config.toml
n_layer = 26
d_model = 192
n_head = 3
n_kv_head = 3
head_dim = 64
d_mlp = 384
vocab_size = 8192
activation = "swiglu"
norm = "rmsnorm"
norm_place = "pre"
norm_eps = 1e-05
positions = "rope"
rope_base = 10000.0
rope_fraction = 1.0
qk_norm = false
attn_scale = 0.125
bias = "none"
tie_embeddings = false
parallel_block = false
init = "normal"
init_std_qkv = 0.0351
init_std_o = 0.0
init_std_up = 0.0351
init_std_down = 0.0
optimizer = "soap_variant"
lr = 0.00651
beta1 = 0.95
beta2 = 0.95
weight_decay = 0.087
lr_head = 0.0336
warmup_steps = 200
schedule = "wsd"
decay_fraction = 0.853
decay_shape = "linear"
final_lr_fraction = 0.05
batch_tokens = 131072
seq_len = 512
doc_mask = true
z_loss = 0.0001
train_tokens = 714500000
steps = 5452
dataset = "wikipedia_en"
Each number is 128 + 24 x the weight over the matrix's rms, rounded and kept within 0 to 255. Layers, rows and columns count from 0.

# layer 9 attention output (transposed), 192x192, rms 0.175, rows 155-190, columns 96-191
[[133 172 149 111 122 115 165 111  98 153 128 173 134 112  85 152 126 143 156 155  95 162 107 149 122 139 125 144 143  64 106 104 124 114 133 133 117 182 132  97 155  97 121 102 150 117  90 181 151 120 118 129 130 117 143 116  79  94 133 123 168 158 113 147 129  94  79 116 147  99 169 137 125 169 151 106 158  83 148 141  93 111 123 145 121  91 160  88 109 139 106 152 158 111 105  96]
 [139 100  85 103  99 106 175 148 130 166 127 143 149 151 147  57  81  85 135  85 130 132 120 115 121  39 140 141 130 132 110 130  89 213 134 120 164 139 155 147 101 154 123 136 108 147 136 117  87 165 120  80  46 113 143 116 114 132 107 153 164 124 126 142 104 163 129 133 172 145 111 107 122 120 155 166 131 121 158  96 103 110 114 140 117 117 156 131 113 118  96 124  96 127 109 123]
 [169 104 167 117 104 126 123 144 138 126 109 110 137 112 122 122 119 136 134 102 164  52 114 143 138 135 102 134 146 118 138  94 119 145 143 148 143  99 139 132 162 146 129 126 117 121 145  77 116 106 129 116 129 136 130 145 139  98 106 112 132  97 135 140 148 169 131 164 126 107 125 127 107 124 123  67 147 125 109 135 127 146 141 103 106 104 133 145  82 154 150 128 135 129 123 126]
 [152 139 124 148 136 127 136 133 147 155 116 127 145  90 147 159 133 102 119  89 103 143 153 144  93 115  60 131 109 100 179 112 122 147 154 124  78 130 132 164 116 104 103 120 131 155 108 128  73 128 152 148 138 113 101 139  90 150 142  97 100 113 156 187 105 114 120  89 178 130 143 119 120 128 156 139 118 136 148 131  90 114 140 123 133 154 146 139 158 105 151 154 107  95  93 122]
 [109 137  87  97  90 126 118 126 138  75 120 144 148 162 145 122 138 144 141  99 138 102  77 147 152 135  99 132 104 142 136 137 130 133 156 151 115 103 162 121 128 121 139 116 111 109 111 146 139 124 121 123 113 109 154 109  95 154 143 109 122 131 147  82 161 138 146 124 135 108 121  89  89 151 127 162 128 102 136 115 119 141 112 159 102 135  79 135 132 141 108  83 104 131 138 126]
 [179 144  99  97 176 132 135  73 140 102 103 113 118 130 163 124 145 129 146 167  70 157 128  94 107 105 125 137 130 138 108 118 150 126 147 173 138 129 108 126 182  85 106 154  75  94 100 122  70 103 116 141 116 140 138  96 146 144 139 136 138 154 133 163  99 121 150 162 108 103 107 119 158 141 113  94 155 137 119 115 133 110 148 144 110 116 144 125 124 123 146  99 146 133 187 133]
 [150 135 108 145 153  96  83 144 144 152 149 121 141 122  99 143  94 107 135 157 136 118 116 141 142 142  98 117 123  95 149 128 141 109 130 137 116 167 140 133  95 128 105 132 111 118 145 147 157 168 106 139 122 144 162  97 146 105 132 121 139 130 124 119 146 143 108 131 143 123 121 116 150 126 154 104 147 115 138 118 144 154 112  69 111 176 144 157 119 114 114 128 146 111  94 124]
 [127 140 154 125 124 123 124 134 171 155  87 153  94  91  99 108 149 113 150 112  76 147 146 128 112 158 152 124 132 144 121 125 118 143 137 137 154 116  99 151 113 134 124 104 125 151 114 141 153 134 110 100 154 131 144 101 124 136 151 132 118 115 104 105 141  99 110 181 167 120 134 125 134 118 118 103 117 113 115 159 118 117 136 175 141 113  98 143 113 100 130 138 131 114 151  89]
 [130 157 143 125 137 112 112 182  57 111 128 134 130 109 175 143 122 102 136 143 157 180 132 173 159  97 143 182 165 112 119 111 114 164 152 126 119 157 148 127 117 132 153 126  98 141  96 137 172 137  92 143  99 131 139 145 152 164  82 121 101  81  95 149 113 113 128 144 129 132 129 148  87 132 116 134 121 106 122  84 135 141 129 110 153 154 131 113  83 134 157 176 130 116  78 171]
 [111 149 112  85 112 150 207 126 115 134 110 148 120 116 148  87 131 113 102 117 125 113 175 120 111 141 113 126 136 128 145  92 140  84 133 189 103 150 133 129 108 157 111 135 144 113 127 128  98 129 189 145 118 161  89 112  91 164 124  97 161 106 120 156 137 121 181 106 140 132  71 106 146 129 110 157 139 163 148 126 121 158 101  90 139 119 154 134 129 147 144 113 125 151 129  89]
 [108 158 165 171 122 112 131 111 158 155 117 121  97 124  99 106 126 118 115 128 125 140  83  94 130 139  93 155 122 162 161 146 155 145 129 117 129 145 164 122  99 130 104 167 104 123 126 101 142 152 126 125 140 154 105 148 125 124 130 106 119 125 159 132 164 158 132 147 128 127 100 137 106 114  71 123 117 125 166 136 152 130 144 172 102 181 130 119 143 117 109 138 101 155  96 124]
 [149 117 128 119 125 125 131  69 150 142 139 125 109 112 152 181 166  80 112 168 133  93 121 147 158 102 108 127 148 117  94 128 181 129 141  96 108 140 147 147 131 140 122 118  81 133 128 119 154 152 131 136 148 133 148 105  98 122 137 134 112 182 140 172  93 120 138 131 121 150 132 120 134 130 135 138  92 173  90 134 126 103 122  82 172 148 167 128 118  97 132 116 118 107  99 146]
 [140 108 159 150 140 110  81  91 162 146  98 161 114 143 159 138 120 136 110 154  80 145 143 136 162 142 124 132 146 156 139 142 206 142 142 132 112 108 153 119 118 150 139 140 157 109 113 114 100 144 157 117 152 158 131 129  90 142 122 142 158 127 145  66 135 139 106  90 157 131 127 137 157 164 134 147 115 120 168 132 127 116 154 133 141  98 101 142 159 131 126 126 142 118 142 119]
 [149 114 108 115 146 129 139  95 135 147 120 123 114 158 110 155 182 107 135  97 146 146  93 121 145 148 140 109 107 143 142 134 122 145 181 130 115 143 139 125 132 152 106 117 116 114 142 123 116 146 136 116 117 138  98 174 159 111 129  58 139 131  85 105 119 128 126 152 107 136 128  53 168 169 124 150 126  93 132 132 123 171 150 134 142 140  61 111 119 156 132 163 131 115 169 130]
 [143 106 117 115 131  93 115 163 113 168 142 137 137 136 118 151 139  91 122 125 102 127 104 112 160 122 128 125 163 120 121  93 121  96  96 162 115  88 135 144 107 124 122 106 125 118 104 117 127 114 123 114 154  62 137  95 139  95 117 109 144 109 177 136 123 142 119 130  41 102 154 122 105 149 152 103 126 153 154 129 134 110 143 114  99 121 114 134 122  83 125 185  85 132  81 116]
 [107 162 142 104 129 130 130 141 129 130 111 158 136 143 117 141 109 122 154 142 157 127 139 107 113  95 136 129 107 111 101 138 143 154 153 102 125 120 117 122 138 102 146  95 121  81 142 123 117  63 118 103 144 127  99  89 106 157 126  88 159 125 106 147 119  75 130 143 140 133 105 142 145 120 128 184 163 125 131  99 126 168 117 140 116 151 136 196 141 104 169 122 122 112 137 133]
 [ 94 162 132 129 140 106 125 134 122 123 167 100 128 132 150 158 104 133 160 131 112  91 128 113 127 114 107 130 189  89 183 122 148 127 150 152 107 121 124 180 112 130 161 127 144 124 136 154 113 121  94 131 103  99 157 104 173 139  81 159 141 118 137 167 159 121 123 130 122 120 144 153 118 150 153 158 108 126 125 166  97 172 131 133 129 157 140 101 118  53 132  99  96 136 109 109]
 [161 150 122 115  83 116 118 112 119 190 122 113 147 115 147 110 148 110 166 110  93 155  92 131 145 122 116 122 131 117 146 134 184 120 151 137  70 142 151 158 118 166 129 152 149 106 172 142 150 115 180 119 150  91 123 116 106 117 108 156 114 184 107 143 153  79 131 131 123 159 113 105 142  86 134 133 146 105 121 102 127 134 135 112 139 133  74 123 111 106  74 147 129  98 102 145]
 [100 109 137 142 140 117 129  63 126 151 119 180 135  93 148 147 141 149 131 163 185 155 139 148 145 112  99 106 145 151 186 132 161 120 123 171  99 102  82 132 119  98 107 121 131 112  97 120 112  96 157 148 105 154 137  92 150 141  85 128 125 109 156 168 152 168 161 160 106 132 107 124 148 146 122 144 160 178  84 131 160 132 122 151 155 171 105 121  98 139 163 136  85  97 162 155]
 [122 110 122  85 180 103  83 127 121 114 123 137 143 154 137 117 109 131 143 146  96 108  97 168 124 159 161 155 131 103 108 101 105 160 151 111 143 119 124 120 157 134 112 126 161 101  94 114 143  99 115 120 118 119 199 185 143 129 114 178 118 129 102 169 110 161 102 120 111  94 110 161 107 120 128 109 146 114  84 118 155 147 153 113 111  72 121 130 141 135 116 148 105 108 117 123]
 [107 144 119 137 155 115 133 101 137 112 126 135 123 127 113 129 172 132 103  93 116  95 128 190 124 160 117 142 126 120  95 113 169 133 106 134 110 118 124 117  87 118 158  96 171  98 119 167 118 135 148  91 147 174 131  89 154 133 107 122 111 152 124 147  98 100 126 126 107 190 154 106 161 179 163 119 134 122 156 142 122 174 122 110 112 105 139 170 109 126 135 123 130 139 142 116]
 [111 142 148 120 107  96 127 132 168 141 164 120 185 115 119  49 127 150 121 128 145 169 109 131 113 137 122 140 158 125 134 120 137 139 139 126 127 115 132 138 152 132 127  82  91 158 127 155 150 116 110 132 130 166  84 120 136 120 122  83 130 143 117 172 142 148 130 174  59 153 121 154 138 102 141  95 113 137 118 135 139 129 183 138 118 126 111  88 133 134 167 127 130 130 146 110]
 [139 150  88 100 138  90 148 103 136  89 133 145 154 143  87  80 137 114 109 139 147 130 174 124 164 129 177 139 114 131 145 135  90 134  95 104 137 109 139 160 134 110 207 139 111 111 138 146 140  92 156 108 135 152 116 112 169 126 148 127 174 101 156 144 137 132 102 131 126 115 135 146 106 154 126 170 145 152 136 138 114 115  95 176 183 128 152 129 152 146  91 121 154 128 130 118]
 [128 131 152 109 149 163 115  87 125 126 123 118 120 153  96 111 148  81 145 157 123 164 157 104  97 105 146  98 116 122 116 111 171 176 120 151 133 146 147 156 140 143 121 127  97 110 156 148 133 110 170 102 116  83 138 121 142 107 160 100 139 142 142  89 131 112 135 146 132 176 150  94 122 121  63 126 137 113 156 104 127 133 129 142  93 127 135  91 152 102 167 147 108 113 125 139]
 [137 137 159 124 134 122 126 162 122  87 121 118 107 143 157 128 123 139 108 121 102 138 127 154 116  92 130  83 142 168 132 134 104  92 147 117 100 181 126 130 106 148  78 125 140 131 134 153 128 140 114 139 153 133 129 100 180 117 123  99 116 141 130 130  67 136 107 113 122  90  97  87 154 131 116  92 108 106 127 104 118 178 107 128 124 142 152  99 159 117 118 156 124 108 113 155]
 [145 125 134 121 142 161  61 190 115 123 136 135 141  88 120 109 110 153 134 172 125 153 138 104 124 141 171 127 144 104 113 185 129 120 133 139 129 157 136 137 107 135 127 136 177 110 102 136 113 108 118 146 124 109 139 171 125 136 132 141 155 125 122 152 119  86 131 152 147 158 127 148 128 162 132  71 155 147 170 109 126 146 117 120 128 146 161 131 134 150 184 127 115 122 116 142]
 [101 108 127 103 139 122 132  90 161  76 160 159 164 150 133 152 100  96 129 128 131 108 140 119 118 137 127 179 109 149 164  99 122 113 123 185 134 129 131 111 139  90 167 141 187 102 185 167 129 120 130 144 126 131 123 109 150 105 140 152 133 162 119 119 127 172  93 206 128 104 128 133 110  69 115 116 114 154 152 114 103 141  87  97 139 131 149 132 124  99 134 133 128 155 155 134]
 [125 170 129 116 136 165  91 178 163 159 108 111 113  92 118 160 160 136 136  93 110 145 108 146 135 129 133 118 140 102 116 105 132 173 128 110 157 146  98 163 123 156 121 117 158 132 122 129 105 157 151 164 164 120 102 146 145 139 138 106 146 163 144 106 136 112 127 101  99 136 156 116  94 111 173 107 136 136 128  88 133 140 131 116 136 112 127 165 125 164 129  91 131 138  93 123]
 [126  86 159 140 108 116 166 135 113 153 153 127 142 109  99 117 115 130 156 125 122 185 151 139 126 102  99 117 166 121  98 113 148 122 140 180 118 158 124  79 100 114 142 120 161 100 129 142 128  70 149 114 148 106 117  91  87 118 108 137  99 173 154  93 127 152 129 113 153 101 102  98 134 141 169 127 141 148 114 118 144 139 146 129  94 118 136 144  88  92 152 162 151 145 167 159]
 [139 183 100  98 126 135 119  77 127 111 149 123 168 162 132 112 118 113 113 159  77 143  99 130 130 162 141 137 155 176 125  80 124  95 132 163 154 131 160  98 119 137 128 133 135 147 140 148 146 156 136 144 103 153 118 139 182 122 107 176 121 115 126 142 145 136 164  89 124 145 132  94 158 118 149 163  91 121 110  93 155 122 161 153 146 120 118 130 142 153 103 161 124 107 141 143]
 [113 130 160 141 159  84 122 122 154 139 149 145  92 143 157 171 138 144 117 128 108 133 144 131 136 107 178 161 119 135 138 122 103 143 153  94 129 130 145  68 161 153 178 133 144 113 133 151  98  80 149 134 118 146 144 125 166 121 108 103 147 123 159 117 180  94 131 114 118  98 181 154 111 107 130 156 134 156 133 151 138 170 124 107 137 125 140 160  88 127 111  82 130 112 120  91]
 [135 124  84 124 117 114 145 152 129 123 119 129 136  90 155 149 102 121 208 131 113 148 115 123 109 108 149 131 107 165 158 107 115 140 177 153 146 129 138 116 154 133 126  78 147 135 117 131  85 126 119 121 143 150 136 107 175 125 155 151 111 128 133 170 166 191  99 109  90 115 110 150 186 102 123 117 144 153 116 138 158  77 126 120 144 132 118 139 127 114 131 121 132 133  90  96]
 [109 115 127 163 107 107 124  83 129  99 164 126 188 165  90 153 189  93 110 164  66 143 132 159 139 138 100 163 135 108 141 159 133 141 141 144 147 136 155 168 138 151 127 107 165 178 133 138 139 115 111 150 109 127 146 118 125 151 132 145 123  81 146 155 139 110 124 138 127  71 110 150 164  69 160 109 140 141  82  45  82 113 129 104 129 130 133  97 112 144 119 159 135 112 135 152]
 [103 181 166 146 100 115 153 114 125 142 135 108 119  95 146 156 105 113 104 154 134  85 126 112 148 130  96 137 112 110  94 126  94 108 134  93 163 130 146 133 106 101 137 128 115 125  78 152 139 142 118 118 120 137  97 175  78 171  99  74 154 164 116 155 180 155 185 128 149 129 110 152 123 128 147 154 110 140 150  88 124 146 110 140 130 112 143 178 153  83 130 152 116 102 181 114]
 [ 98 115 114 108 111 117 169 122 124 167 127 138 124 150 114 122 135 136 110 162  84 107 140 111 154 167  66 121 151 166 110 164  72 140 152  92  95 159 102  84 150 111 123 149 132 152 105 117 124  56 152 161  70 130 124 115 112  99 166 141 121 113 109 116 152 126 125 131 115 141 101 134  98 147 142 144 187 161 135 169 149 124 124 192 141 157 126 136 126 147 152 108 149 124 153 144]
 [128 149 166 182 115  55 146 128 131 105 109 114 103 128 148 126  82 125 147 123  84 132 153 134 115 127 138 143 128 140 138 143 162 113 106 152 106  81 144  96 179 141 115 169 143 120 140 164 135 120 140 133 118  91  97 139 118 159 165 141 130 137 146 171 141 140 118 151 125 117 111  94 167 157 142 161 136 140 116 189 146 126 132 143 109 125 122 182 112 105 113 111 115 127 156 147]]
# layer 9 attention value, 192x192, rms 0.185, rows 156-191, columns 96-191
[[148  93 122 112  88  77 130 114 129  73  92 100 114 105 149 155 148 111 116 122  96 138 176 134 129 126 125 139  96 173 105  97 133 160 181 113 106 136 107 103  97 133  93 104 112 115 109 129 126  95 122 181 124 143 176 189 142 103 107  80 114 142  75 112 194 156 159 174 142  95 142  85 109 156  66 111  94 133  67 136 154 136 154 118 166 122 153 153 156 109 122  98 103 156 110 119]
 [110 131  74 138 119 137 123 128 120 111 152 154 107 114 130 132 184 122  77 131 111 162 132 131 128 159 116  91 115 208 105 135 106 107 117  94 134 138 185 144 150 110 133 163 150 103 124 164 127 107 122 105 129 144  97  94 121 133 132 135 123 125  96 114 144 136 135  90 117 122 113 119 108 107 157 125 153 141  90 132 111 159 182 127  92 152 129 138 133 126  93 164 116 126 148  98]
 [148 110  86 104 114 158 134  97 108 133 161 130 162 132 108 124 144 157 122 154 140 157 111 128 140 152 143 126 142 193 124 132  89 115 122 104  92 164 132 106 117 103 149 161  92 123 130  93 139  87 114 117 178 150 171 129 154  92 140 166  97 121  90 101 127 137 162 149 107  94  93 134 103 135  82 149 146 175 112 127 119  97  85 122 144 122  90 121 115 115 143  84 133 135 125 113]
 [151 145 134 120 135 128 136 123 140 102 150 170 107 123  90 124 125 122 139 152 164 147 136 124 127 150 104 139 143 150 138 108  97  83 144 118 125 158 110 176 132 151 116 103 148 150 126 126 168 132 116 135  84 149 135 146 128 176 115  95 137 122 141 168 116 133 143 131 130 157  92 104 157 100 144 133  95 131 120 139 143 105 126 123 134 106 154 138 116 163 135 146 130 118 130 134]
 [108 148 106 106 103  93 128 106 119 110  96  78 156 110 173  82 132 112 131 144 145 139 133 137 156 158  92 123 112 149 155 145 108 150 161 139 126  87 103 140 145 117 150 108 146 131 128 142 103 141  70 100 140 124 155 120 189 124 178 123  82 130 189 135 118 129 131 133 145 136 122  92 153 108 134 143 134 171 120 146 102 131 118 110 154 100 173  84 134 130 183 143 130 102 150 129]
 [138 130 141 155 139 191 111 124  77 100 104 151 111 114 130 144  97 101 131  88  97 113 102 142 108 109 123 138 147 132 155 129 142 129 146 103 150 123  89 122  99 113 141 101 142  78 155 140 129 145 101 142 157 140 122 130 125 145 127 122 159 137 120 136 118 126 171 103 120 108 181 171 116 153 170 134 135 153 142 106 104 110 123 109 113 120 124  87 141 146 140 148 114 144 168 127]
 [150 121 104 142 147 113  91 149 146 127  98 163 137 138 128 121 122  78  99 145 118 114 128 136 126 129 117 116 144 141 148 126 143 115 125 161 138 145 129  94 113 169  94 179 145 153 120 104 148 119 107 137 131 203 107 137 121 154 113 134 148 135 138  91 117 127 130 158 124 161 143 127 139 101 124 113 129 105 148 113  63 153 157 105  76 162 111  99 117 116 118 157 136 153 111 129]
 [116 156 124 145 150 163 115 123 135 134 162 178 147 123 115 132 123 153 133 138  93 100 138 133 128  67 135 124 146 148 194 171 154 175 109 101 122 108 159 122 105 121 125 137 134 118 101 108 130 171  98 105 124 115 115 113 195 127 125 159 121 158 133  79 122 164 120 137 130 102 130 160  77  90 131 115 156 129 131 152  91  90 161 148 101 125 153 123  98 100  87 152 124  56  93  87]
 [137 115 139 105 154  86 122 106 105 123 113  85 156 129 127 160 119  93 133 145  93 146 112 112 142 154 118 127 151 149 113 118 129 100 127 115 135 158 112 154 142  89  97 128 154 118 107 124 108 136 151 194 112 152 131 176 151 146 145 147  64 148 112 150 115 102 119  99 119  92 100 142 142 110 101 154 137 124 106 128 151 121 124 150 151 153 110 125 109 129 122 139 132 146 131 136]
 [ 75  86 148 114 129 153 137 118 163 103 144 152 128 122 133 127 141 159 123 148 132 142 143 128 134 133 140 115 105 150 102 106 149 116  89 101 120 125 135  80 111 115 152 141  84 122 138 157 128 129 146 131 120 141 163 123  78 133 110 127 120 135  81 148 109 101 136 121 103 108 138 142 108 158 119 120 100  81 131 122 121 135 138 102 128 107  76 124  64 130 174 120 113 138 105  97]
 [134 167  88 138 154 185 113 108 166 156 130 115 152 130 154 166 105 156 169 112 116 169 134 137 121 116 146  83 123 143 131 134 137 157 131 114 114  94 122  98 101 118 117 126 145 121 126 117 120 133 112 136 106  76  97 115 152 142 183 136 113 120 171 122 145 132 152  97 146 106 100 164 132 109 147 123 149 118 122 162 120 116 109 167 129 115 129 123  82 157  90 106 146 154 108 185]
 [146 172 135 102 109 129 121 104 136 113 124 124 129 150 117 124  91 131  99 141 127 120  93 115 107 136 126 113 120 144 122 120 113  96  82 163 157 113  81 132 118 140 140 129 147 136 156 137 157 137 106 155 158 151 151 115 100 128 144 100 153 128 170 184 101 160 130 134 148 107 127 100 161 102 143 144  89 150 149 115  97 112 119 102 130 137 150 119 137 142 115 157 158 150 155 158]
 [143 125 124 140 125 102 184 127 121 103 122 107 112 106 109 105 114 127 120  89 127 127 135  85 116  93 102 109 104 116 119 106 137 107 149 181 116 117 122 141 152  95 116 162 162 153 161 166 133 116 125 112  93  74 176 162 144 138 132 108 150 155 147 150  91 150 140 146 147 106 104 157 151  88 181 121 111 170 125 146 114 118 134 144 121 136 190  78 135 114 132 169 127 154 142 127]
 [128 114 119 134 109  96  97 136  87 110 113  63 139 131 117 141 127 136 137 143 112 157 126 135 132 148 100 137 136 132 102 157 113 139 114 110  83 112 145  97 139 133 137 116  56 144  88 100 170 151 122 105 146 105 165 161 133 148 145 125 135 125 142  92 155 109 134 115 113 128 161 125 120 165 110 134 114 135 159 159 114 120 104 122 134 121 148 116 152 167  95  87  74 109 137 176]
 [104  69 117 113 119 125 163 141 156 110 117 111 131 140 179 139 147 114 129 108 171 184 101 132 141 162 116 138  86 123  78 121 127 112 159 153 119 137 119 158 156 135 105 160  84 146 112 108  98 129 100 153 145 130 146 146 116 144 125 124  90 151 155 142 125 117 110 175 112 186 160  77 132 155 149 113 155 163 169 133 124 130  95 137 121  92 122 127 126 110 114 101 116 196  88 114]
 [143 159 138 149 126 145 141 112 117 107 102 148 135 153 166 139 126 131 173 129  88 158 144 137 117 112 117  84 121 135 175 131 131  90  73  86 118 145 131  94 171  92 104 119  86 107 135 111 154 104 148 100 130 117 131 126 136 148 120 116 104 114 117 164 130 151 186 118 109 153 133  77  95 138 114  61 136 133 123 147 106 124  83 141 128 150 139 123 134 133 124 111 115 109  76 134]
 [154 119 121 116 159 174 143 121 140 139 155 106 138 157  85 121 126 148 161 107 120 131  96 120 108  82 118 145 126 126 139 145 132 141 131 140  99 128 176 149 120 106 141 127 112 128 111 101 166 104 138 134 117 140 161 137 142 126 142  93 148 141 139 141 126 111 148 136 117 133  90  94 119 138 159 177  98 174 129 118 124 108 148 172 109 125  90  81 142 166 111 118 115 121 118  87]
 [134 133 107 100  88 102 118 122 104 104 116 104 156 143 212 112 143 112  89 142 137 122 127 126 150 111 151 161 142 117 125 111 158 104 138  86 148 116 111 131 136  82 123 155  82 142 132 130 110 145 193  98 119 151  76 107 124 136 124 131 150 141 145 141  99 132 129 122 155 121 124 120 107  96 166 125 110 100 142 110 120 126 120 126 101 149  82 104 138 148 128 144 119 108 154 151]
 [132 140 118 125 140 152 156 154 111 161 108 124 130 123  82 138 135 127 123 161 111 134 149 131 148 148  94 106 134  92 137 147 129 156 161 142 159 111  99 134 144 106  94 110 130 158  99 108 127 128  92 111 121 126  93  63 133 159 142 121 149 136 116 107 151 149 145 123 141 111 124 111 126  97 160  94 112 137 105 154  73 153 138 128  75 114 126 191 147 138 131 108 136 109 144 180]
 [118 158 114 125 141 170 155 134 142 144 109 142 113 134 136 142  98 113 123 144  90 151  98 162 142  93 144 141 120 105 115 121  88 123 148 125 146 132 109 145 183 159 143 131 133 131 128 114 163 112 149 149 116 114 127 144 109 115 165 119 110 114 132 115 109 138 119 122 159 152 155 153 127  80 139  93 100  93 161  78 102  90 123 120 166 108 144 102 135 149 122 130  96 110 118 120]
 [114 132 120 147 121 139 121  88 160 115 108 154 142 112 157 124 157 115  77 170  91 170 131 140 141  74 115 101 109 151  90  88 100 114 128 113  93 167 152 163 153  76 112 120  95 104 137 125 111 112 148  99 137 111 103 121 129 162  98 165 136 144 159 139 120 109 126 113 119 142  73 129 115 116 112 131 160 127  91 123 118 119  97 104 104 104 115 129 108 104  90 105  86  81 141  96]
 [164 120 127 114 124 118 140 116 133 159 119 110 130 137 113 143 152 155 103 169 111 146  92 137  87 118 129 132 125  68 185 136 134 104 144 106 125 130 129 105 152 138  80 146 106 130 152 138 117 141 143 144 117 116  96 142 126 160 116 151  97 136 151 140 149 128 122 118 130 131  95 126 143 115 128 136  96  96  77  97 105 164 142 116 127 103 112 128 132 102 147 121 177 185 103  98]
 [103 114 163 156 119  89 154  98 135 119 195 161 133  96 150 146 141 135 124 136 124 129 111 122 111 174 139 123  87 145 113 115 107 147 142 160 149  98 145 114 141 119 129  90 172 106 122 166 143 155 121 140 102 141 146 127 123 158 104 121 108 139 108 135 130 128  95 135 119 149  95  93 130 115 124 132 111 111 118 141 104 115 125  94 136 130 123  96  98 123 104 123 109 128 143 118]
 [142 120 110 106 164 118 130 132 111 123 103 144 122 126 130 105 137 156 104 106 112 145 145 139 145  96 139  95 133 146 171 149 154 177 137  87  99  80 115 125 153 126 122 106 118 135 120 166 101 143 151 163 137  86 137 172 124 129 109 129 158 146 138 124 164 119 138 120 127 114 115  96 118 138 130 130 142 152 168 140 131 109 135 103 119 138 129  96 152 150 127 122 128 128 121  76]
 [124 147 104 110 131 134 135 168 155 167 114  95 101 114 123 118 129 145 126 159 128 127 124 100 128 146 122 170 156 136 110 140 132 164 110 118 126 109 114 130  81 108 157 129  75 115  51 111 147 115 121 129 152 160  92  95 143 129 148 161 179 129  99 110 113 120 117 116 127 118 123  96 135 125 108  88 130 117 133 151 121 109 113 122 103 131 134 123 123 129 132 124  78 111 113  87]
 [139 138 101 117 138 111 149  97 137 127 139 132 141 134 178 141 143 161 169 143 113 106 103 140 126 115 121  99 110 121 114 146 136 135 107  98 136 181 108 111 121 160 145 108  96 114 127 109 114 131 142 123 152 100  95 112 135 120 114 112 128 125 107 178 130 160 119  97 160 137 134 112  99 131 152 121 106  90 143 138  76 145 124 113 122 145  76  90 114 107 185 141 125 174  64 107]
 [161 114 165 192 142 146 137 138 164 151 116 110  74 124  90 131 122 129 131 115  90 160 133 144 140  92 118 122  98 120 122 107 134 112 105 138 137  87 138  97 148 133 125 107 172  93 117 112 126 101 140  96 155 136 139 141 182  89 137 165 131 122 142 143  82 102 129 127 146  88 123 138 123 162 115 137 174 145 115 121 115 131 144 147 133 127 148 139  98 143 126 157 124 102 106 120]
 [157 140 170 147 124 136  88  78 131  80 119 120 115 149 129  97 128 139 103 154  89 127 119 126 114 163 167  87 107 132 142 113 113 154 159 142 134 152  89 172 139 116 147 117 114 104 107  96 118 164 169 115 159 140 110 158 151 140 123 114  63 152 123 177 139  98 125 102 115 127 127 106 145 133 127 110 159 118 147 118 155 121 169 130 132 127 104 105 151 139 111 150 132 169 123 112]
 [172 168 144 146 172 127 158 107 104  99 112  94 130 121 136 160 150 114 116 136 130 130 158 166 125 122 118 101 138 134 132  93 142 153 138 149 137 165 130  94 105 110 121 129 134 124 102 123 157 140 145 139 111  84 112 113 158 133 145 128  97 112 151 100 139 135  96 111 157  80 135 186  89 122 111 157 116 145 108 122  71 129 148 109 142 149 151 108 124 100 100 118 154  82 158  74]
 [151 118 131  95 137 158 132 143 143 138 142 147 114 131 100 121 130 133 151 133 162 107 129  99 158  88 141 119 148 131 153  99 129 145 140 157 146 117  75 141 192  97 125 133 133 167 146 110 146 163 145 104 106 135 130 153 154 108 115 135 103 103 118 136 103 137 164 131 148 122 155 126  90 138 102 113 128 141 120 196 134 103 139 158 106 123 119 138  89 154 166 125 135 129 128 184]
 [ 89 137 121 121 116 102 112 153 110 103  93  85 152 101 126  94  95 144 123 146 154 135 134 141 132 109 115  96 148 106 105 102 153  99  96 131 113  96 114 116  90 126 127 139 131  94 134 142 126  91 100 146 106  91  99 122 124 164  80 141 120 123  97 116 110 173 143 150 148 122 174 128 102 113 129 137 143 149 145 128 145 173 123 152 108 117 125 124 164 115 189  99  97 107 129 159]
 [154 137 122 107  98 177  87 105 116 170 163 119 137 143 122 117 146 189 146 147 120 122 130 133 148 123 137  99 148 105 142 117 158 126  84  91 149 162 148  89 101 134  94 110 104 118 143 127 103 111 126  99 119 111 120 136 119 100 117 109 111 113 125 111 141 147 132  74 132  90 116 149 114 150 119  93 106 107 138 133  89 143 107  66 147  96 138 107 120 128 114 113  95 116 156 107]
 [126 106 139  67 147 135 101 109 158  98 137 113 108 112 123 116 125 120 137 168 104 132 148 128 104 184 117 169 123 144 137 155 125  80 125 113 100 109 134 128  97 115 114 145 147 120 141  94 114 131 167 117 114 128 117  90 116 120 117 129  75 106 166 155 128 109 118 114 162 115 127 179 134 132 101 108 132 153 102 105  81 103 144 101 134 160 130 116  72 136 132  88 118 122 119 101]
 [122 150 192 103 118 110 109 160 137 110 102 109 103  96 158 132 131 118 144 161 156  98 143 140 149 130 118 155 122 139 100 139 123 147 123  96 152 154 132 153 114 124 110 142 112 151 123 116  98 185 161 165 104 129 143 157  96 133  83 130 167 132 132 150 102 123 149 159 106 146 166 116 124 112 120 123  85 171 163 121  93 134 128 130 176 163 101 168 101 121 113 121 126 143 130 154]
 [116 105 144 140 165 100 145 142 177  90 143 130 148 115 131 118 108 117 159 124 133 150 100 165 145 114 154 142 124 129 139 166  95 142 181 134 145 144 120 133 152 120  99 105 159 124 138 145 124 132 141 129 158 165 137 107 179 139 157 132 118 125 110 164 110 187 161 140 110 139 108 124 174 115 121 123 160 126  92 151  96 117 125 111 145 114 122  83 121  93 108  89 156 118 193 113]
 [ 93 106 162 147 156 122 149 131  96 156 128 184 110 134 116 128 110 102 123 138  98 128 167 131  92 110 100 128 131 122 158 136 138 114 117  99 145 115  85 131  82 124 116 117 128 138 112 115 115 117 133 150 130 162  91 144 103  94 147 113 124 122 192 118 109 123 106 116 141 133  71 103 104  83 101 140 109 170 141 101  97 162 137 132 123 128 140 119 143 126 147 115 135 108 115 139]]